Weights of a small GPT-style language model, trained from scratch on English Wikipedia.
Architecture: rotary positions, no biases in attention or MLP.
Training: a variant of SOAP for these matrices, 450M tokens.
Each number is 128 + 32 x the weight over its row's rms, rounded and kept within 0 to 255. Layers, rows and columns count from 0. The size above them is the row's rms in percent of the matrix's.

# layer 3 MLP down (transposed), 512x128, rms 0.201, rows 508-511, columns 64-127
size [119 104 123 103]
[[115 127 140  88 149 141 103  86  58 107 225 154 138 156  91 121  93 173 141 151  67 111 129  96 143 166 133  74 132 127 122 137 123 116 162  88 142 112  50 124  90 105  93 159 127  87 100 217 126  79 115 125 180  75 146 106 185 104 146 112 121  90  55 110]
 [102 145 147 100 116 129  92 150 106 133 197 137 106  84 149 186  98 139 136 176 118 110 121 112 100 143 143 152 126 166 151 153 132  45 181 177 145 135 107 118 123 142 136 176 160 139  71 110 145 142 127  84 108 133 116 165 117  70  80  98 116 104 119 170]
 [121  87 159 181  80 128 130 167 169 130 167 151 122 130 130 153 184 105 134 145 155 103 109 145 117 113 159 141 125 111  84  79 114 160 175 151  92 127  65  80 150 179 156  80 110 122 178 131 114 119 120  74 133 137 201 102 131 145  87 119 123 135 129 134]
 [126 154 104 142 123 112 126 177 137 107 191 144 156  73 122 189 111 115  68  88 132  53  79 147 156  77 194  64 132 185 148 129 166 103 181 159 120 182 154 158 127 155  86 123 141 147  94 149 121 151 120 108 170 149 117 111 115 162 143 138  84 106 153 151]]
# layer 3 MLP gate, 512x128, rms 0.243, rows 509-511, columns 64-127
size [ 89 106  94]
[[191 156 172 111 108 135  76 118 111 101 152 100 196 122 112  75 124  70 117 122 106 134 123 142 142 108  89  98 108 171 120  67  65 169 107 111 199 143 165 167 132 138  87  96 154 113  81 130  90 190 103 127 132 170 190 166 126 132 105  90 158 117 157 147]
 [185  64 164 114 128 144  93 207 125 130 133 156 137 122 125 200 149 125  96  87 117 104 174 127 100  87 129 174  74 117  99  94  96 131 126 103 140  95  82 138 143 138 113 112  30 122 152 133 175  84 120  95 136 107 179 134 134 127  72  83 104 165 164 157]
 [147 146 157 135 130 174 116  92  97 107 103 122 116  99 137 156  97 128 120 134 166  99  89 134 167 103 163 152 158  99 171 107 126 123 135 100 142  77 152 162 158  94 148 122 136 112 139  71 135 180 142 215 144 116 118 230 120 210 139 189 104 114  81 111]]
# layer 3 MLP up, 512x128, rms 0.251, rows 509-511, columns 64-127
size [ 95 108  98]
[[161 123 125 161 135 142 139 115 164 131  95 113 142 147 141  76 168  99 124  96 144 160 112 147 157 108 108  92 154  92 133 125 122 202  60  94  74 110 138 132 135 107 145  76 121 103 183 139 138 113 136 176 122 131 157 115 120 207 171 143 146 159 125 101]
 [ 97 100 102 117 152  63  90 128 180 112  99 107  78 152 146 154 143 129  89 118 168 150  87  94 116  92 122 116 123 106 100 154  94 105 111 111 107 134 133 109 130 112 124 108 153 134 115  90 111 184 139 136 126 111 114 115 115 124  97  78 190 118 148 111]
 [144 127 136 108 159 143 117 120 101 137  72  91  96 134  90  90 144 115 157 140 111 177 156 111  94 145 116 193 104  53 114 121  93 128  81 110 159 101 142 114 146 101 161 124 114 143 171  99 115 109 137 210  94  73 140 141 139 142 126 142 187 124  98 102]]